config.toml
hidden_size = 160
num_key_value_heads = 5
positions = "rope"
parallel_block = true
init_std_down = 0.0725
weight_decay = 0.0
max_grad_norm = 1.0
warmup_steps = 200
final_lr_fraction = 0.1
batch_tokens = 65536
max_seq_len = 256
Each number is 128 + 32 x the weight over its row's rms, rounded and kept within 0 to 255. Layers, rows and columns count from 0. Numbers have three digits each. The size before them is the row's rms in percent of the matrix's.

# layer 5 MLP up, 640x160, rms 0.0723, rows 317-403, columns 80-159
097:084115143109133111111129128076108154143084140129078078149098151165156155122148091141156127133123101107161154106121100150133088055108153162125161157108128082144107106127086223115123115110177077104126148173160127110080161128118086109122142149
092:139070140111170174112097147115077108130129158148139120082146126161076099162170156104085129086153088133176109124143134097193146144134114146165150172112138156057171095142123108128055199085115104168168113125105121059127138093189130107046133118
102:152129107160137076128166145172165148120179153125098109138138156112150129159195132154101114185163151197124107155082144120124101104159149144149120088095139078179121175112126176186111103115120073092125109115150082110091133126132100111085189169
090:080124116131165087118144110100053143120123030141127117108156161171114094139127071152145119162125141076145080084163152100111112146117116150095149227109126106136113157170111160150145059099071142118105062146157137116141098142155170106125115178
092:128137129136119107117078129102143149108059106163148134113139136190104135132125110101074076177112100087083125155164174111097153128119172121161103147141122078102143157165135181112104084102119090113129113165171169090114093084158054169092137116
100:119164081116078134179143107185136179047125088133058076154196103116106098138143129164134135131147113176141163152086148107146075100134132151137154107117100162190161121105144094187156140110121165116157149100104112101084153141155108080092176122
094:115078109155125146141167111072129128157067100120164071128148160144122130090156157137189118109109070088150115185133060132203143179073119142181162114113073122118127122091105150143084143197128123134154145185100152156105150135138083109161137065
097:093115158149132171113140169171048081066141192100111085126132153119168068111091157124091069090200152107156124149073148193041084102102134137128140156188147149122145098137108100084162111134176134136130109146196141130094148090078128110121128118
102:075148135095119097165106140083145112186137105129135130096118153084144136083098152158146169124086126201094115089079087129171170102118144127152132152122148123149145107099120159143090178069046123142103143155132105142082164171130062160101178114
104:138105100145115149134130126115137080126109072146111155151125127155102123116150130116093188139221161162135083189109142163092107138132138144091119109081168160143137128135118163091160143158065123160088169153145108176120039131089182156150149147
108:108103139132147105158110161098064124089067132091173067125082107097159141138105115137107150102214145147134108142141136071207163167129114158128110133112154163130144121152135136093182103091074159144142078135129155127147156124107096168122168134
107:179067173155128104117121159109131163121138180094074159103137125165112143094214106085098124134120130090128066075157181138135125136152114108162108113142197118173104158164130113182117109133115110180090177087121140149151112119138043151092159048
092:125097137091164132098118092133122084139143126102135120112073174156144184134167147018084119178116117197104142156137091133193126124120136158137114072117118124154082104159117127118092114129114133153036118104151099121158193093162166092127117120
109:160091065142138168103143155109162088029211129201136139119141108152177128076081081081137133106093106177158079150144124109171125100099141126092102109140146153128132111104099163109122136127150157139092124097078178113067139137159194086195161160
102:142133124128105099084097183137118073132142135128120126097164157111140069122157100107096144099106124118187099207148110198160125192151098192168128156135124168128082155077154159124078109063186160120137091128111127128103062078128165086127152176
106:125105117151202161175131141143081129141153134117083107076098123071183164140096177097133129228076107157101145212094097112096075138105118090160103147148119164138151092126124086112141154116114173169134083114112146139142159154109154060138128131
103:181112120188078140142087155159172168111092060100108112122146152135126134140172132162173175102138092120141096138116111109201140125132130167114123143115141112164170115085170142173050135153093147152191099159173112075085110074101130116154101092
095:125120162100128120157153135146188149127131094117073121176121171097070131058135172094128057111165097067106159157126101089149124088099145135107125058107107186155169126102176147092098156096088137083114174079125154146172134134152116176142160138
098:190141079159143181142156142094127180119132094132185139159145142128091094170101092135135108102149091144116079163134118153157118090132097128115139164125081095140149104143102124185119137109122152077066168131180182082037157088108127084169178125
092:187165082106170071123129127080141142056062044148148136088094100100151150170113115089143096098142185122199092110122115126107115154161150160104105110116134046169141104166098163135147114090077156128119124124182129113135114140121073177176160157
104:109164110112095140120125097182138167089179106108138074122115194144121134104146029140158172074090050091082082136107127126123089149082124116133183121182075180126110108122084141148119106100126116099125138093095170162158095162107086119172137193
097:116130146144116096102098160148155141150109145150099119100091139164095099189166105142182077143159085082168163120179096081178076092128098098144140144096054114109137126098144081141135213146146140137095156148116148126120127153130152180117146140
101:030131124135175111087181095110119175071119095121150128098109156108117147161212151104146088148126094143075189134096098093190128100143112101135132148111149162190155126125144139136103064110125158121095165135068161117118165170125181148110156100
092:133152137095075114191102178101123139107179100136193121103138095135140104103106112139111088097077181131124091172080118092103174093123111133140140100165102165130146075157145150078076146183175123123144103098188129121100142086146153143133106201
101:114067164121128112102147163103197177128071139105145182140181129103141102111113119062132158122128121138153192155080121117102124156132128189163147155120099131186159068137098130139165151199171138090121102115115149109103127148132149117091126079
089:138162118087103097134132158170170125087048141175163127054103117166113109128118141110105115107101097125173138149137150121199068215141101122096138141117034161150120117160116184087126140109111122101129079167174127150146135128118165149166163143
104:117076156157069075156144100077131086160077111114093149147192162175129162164114130136169128146058115157139100124119178153127119138140146123082078150189150142103146163080123064124170123125110156117077145079105137129102151012141046141078087096
095:142159073113147089165100139086113099103154143151066120115189077102061129121134086114112173097160147140094082170133115068154148061078138102066143140065141143125140140150129116096171105192181154102131128122120134081105143133132133123109130171
089:172139098150119107127115042077151116138127129058179138141145122194150112142150106121110179092124112178130089110138184126132132178181165134130114102163118131119089130133119133088070097092087133123105171170075175119162145085160118099084164093
100:085168158158168166090132139075113136145097159120138129197125129170137105148052175118099130128125180125096100117142111136129044101093103112121084195120175190136172085122119109173084105114110143122162158189141083102139149096140106134103118216
104:138125098132141156182178101114166179097110130117098095101173167137172162081130123117113147118168145135094096184046156106121161181150141175165102122121081134108059118122107161134116159208144186070117153171127103108116167141064129122157135123
099:118185135162080095164193119091079079160107107125108125169095096104122134156121076128153090113126115111151141144113114151195144108111126161087122178094148107164095163147139140171151095144079027116136110115193106106171123131127130126106130122
102:094121187185138181128152084108076130125151168206071115146088088126086094183211149095122134145167164135190115105137144193143160165081120129123099120160144112137079111130112117127082191095131108135138130098073098093119121088141153129113156168
098:102109180127142137131148192157135160131107145125086082147078141099174093096107193154144189159098143119107173118180073160133130170061147114074123133176153189156069114134105107123125148179120064122104154118114161124155128141182096075115186134
086:064122151135132106079164112122185129119104160121155113143160099153123079106048132144156141126056117132092055151139127117096162122152136159130193110197081112074180130128137095146084130153066134094145141134161132087146159206076135111148085099
104:013140122143095103153179047079214164103103131117139147147078087075053146121134187161128152141163088123126160119135114146150125123173135084155100130127142103096109152170105172154124156098156117078099099107150165153092206153099143090109167189
096:168151116115192140115112099127160107140160079146113059177086161137122103189177133134084172179134094105135132147138123150131187106120183099115159071121170063103133150119113160123087090162128161097112167125162079208075120135168173127131100116
104:163123179150162143121163145062142118115151166125141087090099085166116137113144136147129154168107138123158111144101089122125117108123115185205147155094132125142160151174185105169170151157116071116139201097075159081101107139126104082090117172
095:120098110122155138155131205080093121049166120072106159112117076127097124106126119063150116142127084113080129140198142069144106154143109102181115202140109128168105138128121130093120085138076124141089135092092129119068176117105123132136123097
111:103114086173120082124121124025137122117130129141104073063121124171141095123094204075159153168153113176140114131136172170119132054124090107129082126096094161117054164085111153116126145130051121140133181156122136146075123127133106123144156111
118:163097132122127071173104129160099081121129171109080142067084124107158174184102166088128110109120058115157154130149142104085115133163140131121139066189083190100199153091119111136131090173184133097094163109167137139069084128201155130181078097
110:128125133113097085202145144071184110168113138121150109092151128181156122142170115135134124166183108101099148152144131114094101161128150115117116147133151148118113162129147122108112109129211187118096083121099095119156099070102073103142165124
101:138114098170145170156130054165107163146164139150134133101145136170112131167142119102033133083112146108112092157070102115127144165096161192116160172092132117101110115154106122102119163143168082113126103175126113114140091110090118114111165095
101:076130119150119134241122156147125138159099150114104144127134057133118118073076107050125080096115201138147115172108079170151113163098169060163106146064142132108164141112113121117129147108069147134141136131131114167102135118091150132090049103
078:081147161090190119149118095188111152098090064088173129161117164164170157087078143174093104114149099137180108150119081089088118171194161144130202142119155132154134136101140122186117180129093145147119137122126081181133132091101150133131188107
104:118167129111155148126129164140109096134087119141109103081121101069121107150136111154153111076136142091111115104128087079045107096092148099129161103128109168172184115183094070106163067095119118096119104088138176135126103073130093088088073077
096:149126112091119182125198151162169101107144149102108157171172135149164076105162108076113129148109110122208167204153081113083117125134140067072135107143126194182110098157117158152184133196113097132130116054125147171123139098092122103152172126
097:134135122097101121162153139081125089194155160086132168070053140168142157127103114078165062154116115131119095178074156131120100136142201102110130104150132120136151108198136116139168166142167118109088120182154146159126072150121134134137136177
105:155075055147109136137131192150086161160089109168149162124168114086118165141176102093160153142160183132111123152157129081178073146132180151139183169128169151177136166099153127160128036121169127120160154133118076183171081084140182120151142102
097:096115107177149162134174116176136094094147149151123091145060230095120159106133191116138054164117195098147103167166149169151102136158114163167110098096128132126107120124152125096134150134141148090091122078094078162138115096114107093068184202
094:133106172107139129119150168095116174082146135141141178132141139098100098165170092069127122136180147133120132149119079064148111145095114094077124175083164112117177138143117121101167120163140131154085097130149169139115091138107167140121146096
108:092086205139114127171151134133152166144054130094131127158061145126078118079146080146042153182119143146178127100105140125114117090112108149114173095137127099079124133140094125106151152222151107151150174088184149164141099124091119136103163142
086:181188114075149117104128090183071138068125114124131077100125142153188153074130217121092111119143112155128119150153138152195092162127117137146151068096108108186128127154141138165105126111155106103129085142151152141100137134088114115157151122
099:136057115144163165169124168108084149150115165040154130108113112096058138123117109107108085147116115113134137154124168058175081139119161126138145112160180165103119146168124136115153135093159152158087139123143110098105081113065191092091139162
103:089187110127105160195156210081150135127162102126155119142072155153095098115146137144166149107076134129171076120139083137132084151142158113179140225078101143136129209144166149099111075201136173093157120123094135122102166106075122099138107162
091:095143147175133113093122124153120145152107146112153104137075127127083095063098154133086114035141135103101126098113095114162186086110143091092173145143095121157089155145135060126078169142118141119093128109118089121133153124164117150094185086
122:156091085139158126115174088093139098117127181137111074101067134061148100135182142129175086115163086192189188132088181156118162133109133140148077114169113201155117151125128157105120105148119138134173165179202127160132126128122113086126152118
105:138169155082157169173123129153117174167075118075146111112099160149106124128207103090146140124128152142157095137141145085135134086123178135124201128090164174134154136183089122162137133109124114111118121077153151101090120127166110112109078135
090:109133061115184086119079159167107187118173121141137137102154173122169097156116086101166170094136141135135085101111152144068111083118117112105111123144165155088151179105071150142107126130136116200131167124137081096127199117101106109103111176
110:160136125197168139170113137108141121099209084128098084109112133161115108168126179116118151130152152112135133131134160111122140107125144150148060106135149145090108131144093163142146175139153134109100148185130114175129109081124073120102111124
105:129140133171133147124130146120126170147085162121142151077188217092084119164138107140095207120093131119141164176095113153089067129116094097117161177083123129132185098110086100184144146081171166125072087086108150073093083133153111147134114164
093:100103102088165153109135142128166131159129121138050113099153161114088136138090194114166133166099123156159103124061121118155130066123157052115067122096097109168134169165086127126127118102115092154144105113113165124149067114116095092102147071
102:178093181126118071112144062111160142118081127141094162118128168161137138101141131099119082083090167105145148141110163134146082054138086084101177063105174109127082190122097161136086119096091140168141095119112116103129157172167149079149168077
100:085075134101149139190170118093072128135130130116121124141093061149126163054113127109102161142232159138116112138125095066123133196129141142163146171140164107114145090112102146083079115131111127130084103133176183140149148061127107174126178150
105:129105176121103146170153158141137191087136164099139120076174148080175108147144155107135142096186178116135074098158113132075151104126119210158101135161156127152101087122113115155155103119093083144144165153144106176120171157146156105013186106
109:132074144140129094079090099126106094136157113143184130120143145122179138154176109082121093094135169116137173137110078133119202056172176100089155123132200135124140106166150182179136106179133125124140095111180108160128129123129144160107138176
100:175117154193130079129144081158128125110085114155158158153135175124088137178129132098103134109172124139158200085062149167125118102138138129100065149137133109148189110133106185159162126088143085150144054164131120079170131117140140095121131133
101:142117125085124106168115153115145107070082102115211093133174192111129096188112045116223137137094115138126163109110127144127062113153191090130127094165126166087113116131104124155068157158131091131100170122166130155120080085097142105129084183
102:166131119158134145135101146092104152145070148174059156121177120153134122092178151102131170142143132095080128137105089121094155130135150084103100146113151109153130209090099082154090104170120077104140126098155133203108150098072115149147135104
092:108120146155133105131144114136217188163125088095152094123104137188138176164153122194146154171124112076121110111129167088128122191120171146115112157175126126088201173119122153159109121136082117136146108082142105096096116180130159129128128122
093:166135122136092145168183053168172190067197136159149091101132106075123121101107154090115097092110112157149087174091104115089095177149134102132130135119098120123103114144120128083128169061102131115085115160151135151125089146139086161088127162
092:154083077106123127091117141070162108178131158148080069140097107099074118138118160110096179077120028103114184126087117113135139141151202140146096147149184171140124170105130132163161136138151164125122155241187185175104108093108091153148191135
109:144094163114109060151193094152078112171168081068119132133133101146160079143160145067160123187151141105162077142138124131114139126119104109133143127108169073162123106079072069155108085128140150173124152109110082159128089141127134146098170107
102:090188133149138123185105105071076129073152112154118137122140188091091154125127132077125137078152167134080123126063139129159156093135121158127125141049186198144110160161165146120125146152138158140147115105113157181125164092086150170068134096
091:080130141137121112130176107132152139115130130180101158064165068140098028132115113144171162101211107083134067108138113118098134142108110139098136178132151154063146137158110100153083123140093175138128083116150117114065127079100121145086122120
112:145096120145165144174145170119156088118039108100150094091100116145146136155136121112132132141169162085122133179134113119086152155105179087111100157142141121157090122101144129133166184091173077198104101141135162104097103149167120159135118158
078:114125176100123169114176103084115101137154122161093115125191129146116122122176147127070155123139133154160152112142167102090155096109124097113181152158153093187086136185140105085131103132147139192111107101101081130157120151132137103093109209
094:092107153177103123120111166098098156133114145134111108076073214201126106173117121077145143106161179145094162160109164152147138133073105135061127136121138114106082130084184142162084096095109090175117103154136049107107079101148116128080162100
094:117148158124172178079173069133120131087115114128138165147101141106179117115190120129109147138081148158173111160097122130100117108156112100114183163124117137126102119118111135121173092161123077060176153082081122149083116127110085030108136126
081:130092107096142105089146094162167131059098143138103162098137114134080140100071090129063166130125138137138122119095164135188147150135151078113070180174075089114185112152142072187134176132094106115134069134095102133091190128118148125087122079
096:164095151129138109157146098143162139130101152116156108154127145142077101099126172073155138057096157140070131109135137080116114102148145147164125145090119123077098126028137187158143137115106136060105100121065167154147104121124118119143085138
098:155111136143143167171148211141097094119114135151106135154082162191140150128127132077054137135186096120157161131148130126135148103112152111058166107176136152111086074112166067118175102097126110182101151103120116195133121144117120078083150155
094:147157158085162140167110143093108107073125108169187119114099165138084124118105139134123084090157118110130140115168073144072119141119129157126091094119061202062148158111160133104093132186155132073140097155148140144137113112117143107122171129
100:178125131104121163156160121166116148152128130143118087146087160093086134111117108140106167094120132161150176155102101109171069075110173117169153110119087058119167097080131165115114099125117085154085123183097070135122136136149149206089115118
105:142130154145161123100147149130132156151135128130128074132134166137073124122112139127117111160097052171117179180157129136122137120135161119073132149075171137159142132147088136173139162192178142056141090119158123090083112038128118133095085129
098:132123149146127101144105206197189144160081199155123099144120134127091160166150144111116063109136139098095101129111151125168078088192142189121126169116154131135138107164126116133093172089112093141169150146164143133083042088195130116100231078
094:123129129023104115127083120121163172148053167120073153032125071111130154111101098105202167136109248108150133107142103134104103166094177103140155105118139137145113143103091167117157153110126168090133154112119107171115174149142166171084129142
# layer 5 MLP down (transposed), 640x160, rms 0.0722, rows 317-402, columns 80-159
099:135059134109116071140114139129145100158122167135133115111101076093177168116130148141161090092152140091142155113127141133165149165064132171147114085111131105134156144170109084094149084146165158108178092074164146097106160160060071119107119123
103:115122084166110141077126222104136151081091117191078131140185089127083093169075118154122140161093179121135173116126120149081168138136138140146164136093108081113121103167090108200131159146134150154087182161114111116089132103137137095161098096
097:149128133059145128121102100125099150123118146048204097177231143092114189097118121180137146142114088142110093155112141144107072123086166104246109184137140143098095100110133082176136147173152094104128150160162121119124065096093102123183060135
091:125119150114105151109165146124143107121119194193149116163143138074081180151084098173116139122128132071156126070118169073123085096094082115095123052096172150193123144190131121095160127142148101124120104120168100167144137158143210105165086080
095:095170132107136194144108073121165082108099107083083143118098068075172122093206108096168153138163095127141120138162160135126096104102158109195083138172083131143139130117144129082117130150165097135157155107118176110109127105103138138158117125
106:122120092123166152083125109134100160150086123120124140179133140175158141069125065134117146113134154074151130192205100194213102156115115170132108122083118119170169116142102104158132121147160140152119138124121080118161099125100081118192095194
091:130163130147083165082102113171109116123196124086146147084153097076196153137150070120110058142129210134084113108173171140097090132143100164107130112137173148160131115139150117137148093117109134127159058154166153123150127112102167168127121178
097:191143099223052100121161158127104114160124120090115145159183170157099137162158155136073113140101108095092130093151134200117105113139135214121143169176167108155118063132129080159096182132139037091164124153115130098099080097123102191122167090
096:161127107158173130148136130144079119099149078145094188143158152104070127143097170117128162188160078084114092138094193122142116150181172124149098078134108140084111121171128083078160146126148154111136164119163165157143153092154102095074117204
110:089086139071192101095099172152120142087154174132139190105072175111140110196203174114126125117114162140139118119141151179174090122124123049133137133094112136128132121103126141122167110141132204141074131117166112093134127107114115146145080115
122:106113131181154115112137157079131073084207126131169109103179182138128172152095121110109116163156098150153059078125140066122142121100111107130137046164128121138142144123087154091111184097168163090138116149161139189100123135135151134148116140
114:147100146085127137115097175163134145064140176075136106111181124109174133113122087093131118118114132069126116143120163151128131109186117043123081070187156141130121157175125158114073100155065099133168221101127083189139099151156099121086143083
089:110136169194103121072106108106085107133121106177075173159124147136123154101135135164140128122117178095068091090163122159123078201134154136110106147109139072206131135089105142179118174132140134100172111111154141089081077164181181113161080107
107:122169109155107110156139149144090120164178116174130132082127170116115147130161095131094150118047176103113093189065156098118119130153087128106101088071127107091085109070161097132092102148124123120123076115143154111196087153130098179126189120
108:115176126116157129144152067091102171118109080106167116198095154175144165124133154156120113154150171154093118106135164092158129181102101103186127143126145075072111136116127149142186129149166125130125140122094088108139168166159060112119103099
104:108102132102138154120201142112050149094163188040095115139121157075145099172148133158124110155170154093190147120102149149124114127216128125140103166138139144101120095142138154092100114182101102134083151119161127126179060141163173147094123098
109:165117122123186114091135089161123174153171121167157156130146119100148115061141155162142072146159131066078130144076120157111103127136147145087166157120108170113121125087077186138101120131101125104180175159080129143140160119133097153108096091
097:177212098134107148097135144122124118153124130144166058114138087101152112128120101193119197092108168148131124078162134063124140154114164118124180173118172147082094111127097145118173145139072125117122091195113128083100112137156147099144196156
108:093143100128129110147164068156131154172101172097057102160087111133168093132080120106146116075128149066102163146135131159128115133118141108183096078109118132098142140159141104096141163104141174106161090112082135160113100128144158135125147174
092:104117139089150125141090129101117130099092123126060118127126070116131144072163153168066147123177065115131173130089133148110104096070165186160144172112158189150096103114132146150102084149114029153076150175105063129161081107099120141082082121
099:115110131193156118115164108154135128176198143174137095027169146224126042143125178102133121094140086121106182149162097143173065088099109121103129054169171148107091114118148102093104131167135097142140135143145101139118095140169086110184124105
088:129098102088092092091128094139130080112175150109153115110163062137119137149146095110089176156129132195106135142112124157071187138103142114140088164085063127153130147116149163099075071070150159111140096137095163140153165115110175066147148160
107:101083154133151161060167123153146065000170133149174132106074106109163134122146112131109116083104100126122105138084138091129125127155158110161056156140187083125166095119180163133117089120139149169094134130085130096119149130073192129161126134
089:114117129159085121134150181135114145135088168101086142157086108101170110127161140101112097150165117160135145146144078108159092101157145083161128194189208120160093137067089176160132157115084030102133132134049192132211114106123149133115131110
122:140143094158129130085170115113154152148172139155091153139152182118218110056119118122191169091124150144138097123180118119145145131125120158104143165197115100151067161086130117188113159124112174150167100100106214159161096088110129126176104133
089:145105137198156105113130125155105118112153142082107155145137143121164215117119099109131115141115080134103093112122139126075141030104128132178146123133120128130081149095113127133119189129101049191077195150105128130102131099120065196148071117
107:221168102149135154146115166158128119091131125024112159126142146088062072139119151079134122162151110081156117139153076170192142139146090113113089139124131147136102129158213106138106133125141121134119103128127088114143074141140158139098093109
092:049091184179156095135172132185158087141101089099082116094132175119077172147165083146157146121167125147137149121100129138119143155132115134103111139184157082152140121109120150132112087206132142137080114126130091159120191166133107129141098170
097:145133127144106190125133141119138128148126181157145187052171131149170132125080132161148060090067114083136095076109083090094063135158093144134132168104141109133186136140160127133170092111116084163153118087126110117088142158161123161093102108
111:105147150168126126092126166168157118138149097130122130218026137101073128119107166147079112104126130174157111150172163139142088135138153177107163118118105157118084164094087123122136063104186131121155156104169095144157192096092098118123144182
113:113187076109117152152156068084140114194105102159110108167137170180121104160169157111038146190120166068136158110154152190113200128108116146178102120119132123169132136193127090119100166110069170075107110101084181177107134080097120121156143094
101:084137157161176109156173122075125079114147109093194121119207179144106123156127157132138104071117138069128104100106129184042099095106139120140101135134133183091117114123095177144149127091137126069164149154115202208146142167088098118165157117
102:172128124103094147115083094112089213118173146146128062130107155125076117149116113147146161148085244130149140128148175085145123155115184176053165141157148118095084151122129099139153143099133085153083123159083124134117118135193085139091134080
105:088073104116183149121117150170145112114139184126158117123113173126194142173115063173168167135144085188134157091142162123124164170135129094144109086082091142170080139152104148138146137088128131132108127150127113101073158122089089104124125129
081:103161164185099084168099067132175121128110113110086154193117139168156107105183116078125192124103112080154154112120201145164096135085113109128137145170131162138048126142138123141094128116129105143154185108132172169167119112169106099145113123
096:162195120113122187113154181089134177131117179148123123178144122125105127095130104131106096096148207101123140116120140091153151154123165185214131159170170110083127097102095148181159145142148183108137160101116152109088118069185136154161172042
092:114154124148149133117149084170134156132080126173111076191162152097114149145149199116177130147131110065192135099133199126086181142171142118142175116151065126143147146126114122153108154166150122089100206120113092065147159086085096139086133106
096:152165139070108094163155102107158093146153106182151082140154131218113138159097119186120157184138094158079090116148094109120088094139119153124167134095064118125094102174134111125151178215134107142108168160174155154111094133186136137129108157
092:120082115124136086092170108199155162077150141160192153125128181140119091143185181109111132033181064069150155099134103127153112137120065126127108167088121174100138116130138111122156112148154134147191115164143113070171132173106135152108118115
111:123088126054156175108119132195159160128118138102143106156149138126094108101184132129070130067175155142148143144137095147185117078152139147143087209120093070143115120095120137084141057068104130149078160099104137100154127143144110122186145135
116:102073094131117166152129131137057097078123075103103147149172133147082120071099136150145153081148109134176134175155156112141114112133140171102147149157126190092127125070120112085122093156081139106137183091140163172077136093142145091053142091
110:084126126126131125156119117098156087160130129169151147115144154139223050139100102103111155145136130137108134126170166178138130168084159097152073091096100126137109077129179140084149226108104140150094155197114134147150148158151180180123099103
113:149170143103140137098139067173121168173137071134153165076141096148130195138145103120140124093111099140136062187109135129173126141136060156150124091161139107145055059100127143088151174136104190131109102097116109123133142105126082141129127097
098:068065088120128142130167097152159074099088122113182201154141165116128139151141119158177084141111118149194153170096085127114093132133123152145092087089118137131092082221171169138144122157094114128161113159144082099156118173131115157161145140
073:110127179161101070140109147095129104170151127090092113185166146125089110165222088106127151122114119132113194063115220169120131106068129138156116188128121112124109130109097139146098128154137105137072219197099120102127151062132067135116095075
104:096127166120154165148142113045134142165140077139140080132160110112145100157154203100143154117114106090142149140160152077155111129106118092101160176141215191097086098117177108059109057137115108169126117048145122124124102109120147118124158109
099:191124083174178143119126139102125186132163096079093159132089163094136116077158167158141099197164088148147156146157145087122107159132116127185130149114141082129183140139158142118124132143167159117168147122142066109107168113112155154188126129
098:110158113173116145168153059096126152127087147207161140195217098175125127186120127061125145146121178049116129164153129099159096144063097167133105110129143089118132120138158128107077103161187157077154103107099131134145162121182128185147084195
113:124136084133065136127141156107113149170109143111136099121080079099185144098080095130096151108137189123164169104143135087203166154102128105160165140173165124128139108102230102100106140136158123098143124153097127131134102145144133168145108161
094:145120112131181136160096106112115145143089119189117154159158112224147138147063105152161099155130082176074189125148148096098147145064157102166105167069116075128097165172102136107122110113119149157100101148164058120145160102153192183185106125
096:106136192135129090109117166155083101092134104070126134117162128090140117109119126159134114135104115167160171107115115115139173114069197138073123138109061124127136074095070120076095176181133042115107095134105092127153104075140105156120155127
114:140161123171086131161082121150109054167085114094141114160125132161134074128137160158115094124161128101112109055125119088125175047132148121144094105122189177088139111127118136158089138124155137113137078125082137089041133117050162114108140147
076:109086171134160062120158153154170102131107104095103145177159101180120127116178092094110154137147118135113205066136163131135160102103171136150115099101096135080117114128070134083126084127160076126149166130102121108094155096097075108093061139
092:207109079138182155174074183097118142131146172172154133094160114135141129131132107148196122102104133121095086158077184150084165100140119215129129139102128101148124082075146124073110179136084124116135067140086137087153126141177120109139110128
096:173118149157119116047105167087092118147117081168106185051172098129151191125108078147095122112168129101156145179171110142073123106097105156142093086144108111140090074102130161133133120174123092114057152120160147172154077164143109162137162125
090:153215166085146108164167107126174134131156076112116042164143127096125177187113151166156107190099143118114060186107123098079124161120141180156118119100115165142160121169170140102206109145121135080156161147098136107130150137193088139113100129
119:158106175133110087122101109176169169169086113084086098091133080142077148129161196092091114123175114091186141140094077134140199109140169121149088139132113127093164097160176080139120106199130142148170191081074090128162170162135091125152160190
104:126123113124176154140178131155118094136104064142122114120084136116163091126122019144173152093161081137130085103127127163081103106092138118099122135151148128185085116207172111158168127115159105144095149175127127091119064149149157184096115081
086:160177141167133112123080139118091131153106117132090067079191157152084183115162111174164094135129100136089109118179072149127126148095134146106196140116184109108068144110133124126159112096096097116115171169179210105181147108201101167151167134
106:085123076119104093132117094153124147127115087189059112110131172114111162118151089149125124145099135150140134070158064116113132188123136091088144115154160107190095120202091123140156129165133120128091083125134099151139101104120061138098134072
109:133094169088161140093137109152119124137116188082135123100170079174181125135131131179170128111095152073162069111134151143143081172141112169132157122165143140164097194134091134164255146155087145121141175158124080179116144162093122096129145170
096:129085161079125152181061097160118131123079160111187080182118107182094123103099088126169141175090106154090122100189137097167163194125052133133134115105194095100059150083130117114165154121105114122135138165104164113076075128119104121140133169
093:110116137148128173107166107100104129077089118135159152138079143174083143121099128086086140201128087122100148168191091111146134149070173100098054160170087088166115117161104095169151193140153073122111101123151112137167135122070127113158171222
104:171104108207127121147083177136105173114143176073119087109048171139150113123127079097130152117115223144096123155124102140204179117142133110124174186136111167136119112087117153143108152158158135163107167087124105089152100117079145177081109164
121:150123142160070083160105145101122186102147111138142121114112134143133087129155165180112106137143089144149185120175171161076158119156179175162125183084133141109102111064153121137151144173059172129144151154128148116111217154138137103110175113
117:092162141136151132139082071122052127098081105128116116095104126160080115083101129154123137166136075095146116122160114155105105141112155176113087136098115078151107145117088114110117169093159099120106133104128154132170119163111169153180149163
101:106143105086148147143098136147173080187132183119124069123089124063168120140109120081118110166110087104163053129136094104097119152140101106103150066155090150119148136124137067101061088096119151084120101149161132117067156128132136104130219116
097:189089130107146129053134159128139129149104125134143152132147048149141171091054124105125115183143135104126144092169172127099210151098129136117113129140176122108071089125121108085177126053156165081126079126113193142061162146165124121074118105
109:137146124186148102103142137187111131121106105131102103202153113177130129160019144106167115062094130128135101084118127157135140072098129180124096144142118121119124105155135157112130103104186125078132134160122160138105134164117143153132108154
089:169108119137193082140142124057159175070106117116094172170152093168142151093187083130137149110120154074165133074125160122128129149096129152134077142139175108070116109122102109134108094121111108159187181139110135095179170073107079143096109110
089:129071117111156116118077166104134100140140147101124079066148130109128123140081133101158104216145108134129111110140126121112113102095148172149170112097150103064136141146061108103091123192161088139138162160157158161094130124115137163154072092
087:147126115156172142152187132157143163073153121117162194129127137168126107138148119092165143157133116133113112156119128111110129115091119104190166144133118115138151098104137118057103104171169074196157157093109096113116142173097100082130112170
105:120112139174122142138086111158111103148100136196140094084150079118126132086160149120095101119100148068096125163091102083137104116124123135125163119138107164118149117217143161133130169136203163106145105114101098103136201150087161160125149132
101:191084097169071081154158150154136122030124095130103123101162122172136144132102177118152162144104168186129097122138097086080124104078121129150122054108133132148122094158102113164159137094098047117110122117082134124116118108102141099167123107
095:080119084098147141088152158136125141108108112156098164211124154094090109091112180165170081091137159117105099133180151204131136126083151153147123168128136131139188140132104144106094125156147162145156117111147180159140102118218153110202133124
108:118107118099113104097112135097149108109146135104134112121140121097123093155117178128093126127063129155165133122123138114156107120152111181154050158115138172109139099134115085101048144127172150128144124127104118164162072100125172163134142148
082:152172172081089148166176114102163098149108141092143143205149119132168171146134084148123130111128156133108119095118071153121062085148164180093142107204117145151153156159080124158073142151148134101117173147175161149163116135183080132116122154
103:139130118095124103104176077064123125104130161106146151109195160084127163155157134134158113079116131154117151159136088116102167140077131119094160202164173097158154180117126124129077074089083088100101194129110117111170089100122125158087138084
093:186154143193114109116109175130125128141177118112147138153145149140170127113119111093143181085164201079157154108092111201107133155124111167222097123084110173130132082118138094106128115155141159157148107206116162122174104074179084157147156119
088:074141154146181138092138124131152113076137139112149109130141137148154105110155161123171182106147102109159126131114136174085093053125165150162161126168142181105082126162087133112085066117153121120084175117193086150138166066129109143136135102
095:171135093103127097155158125122083088121138094148122084108096096164151142118146087116114116175123152028155168085133107099092100111097178151140147115104124126111126081095135141113091110148111050156165159162100135190109227182160082179125160128
094:087127189188117078140100159116126185189081106101111085171112091130185191164188169109146125130091155154142153119109161126100129158089148088115159108095119108113080150079163116145102135105162131183063108129125182035125123112125121137094121085
090:099150119122079169133146089105142133113130126151171137146179121094171116157114117137180142137098128112092126154134108101216122125105174118045123135156194153108122091144111075119120109039167134215128091116123157087132132135183110145167101121
101:145119129140086120109097110145148130099126129149179093122154161098122082159074155149093145155089092077156106117122130128080090110136151110064102143184160104139101186090171172131132103116103090130170164120160104106106088144181066130127137089
112:121131197148161136070131147132165138135143125129104147113171135082164176172155139157096105105127054090110130099143082088097164125096112130126125123158185168154119122096130104121114192112155073125123180093050129125140141123108100116092105114
097:127130106123083099175118051124089134095152072130186141168165153129132132094159178161123169131194161121179117087109140119143132133094136134119131104108144140093113062113146123113125119182145132101154117134130094113117152098136141134168150151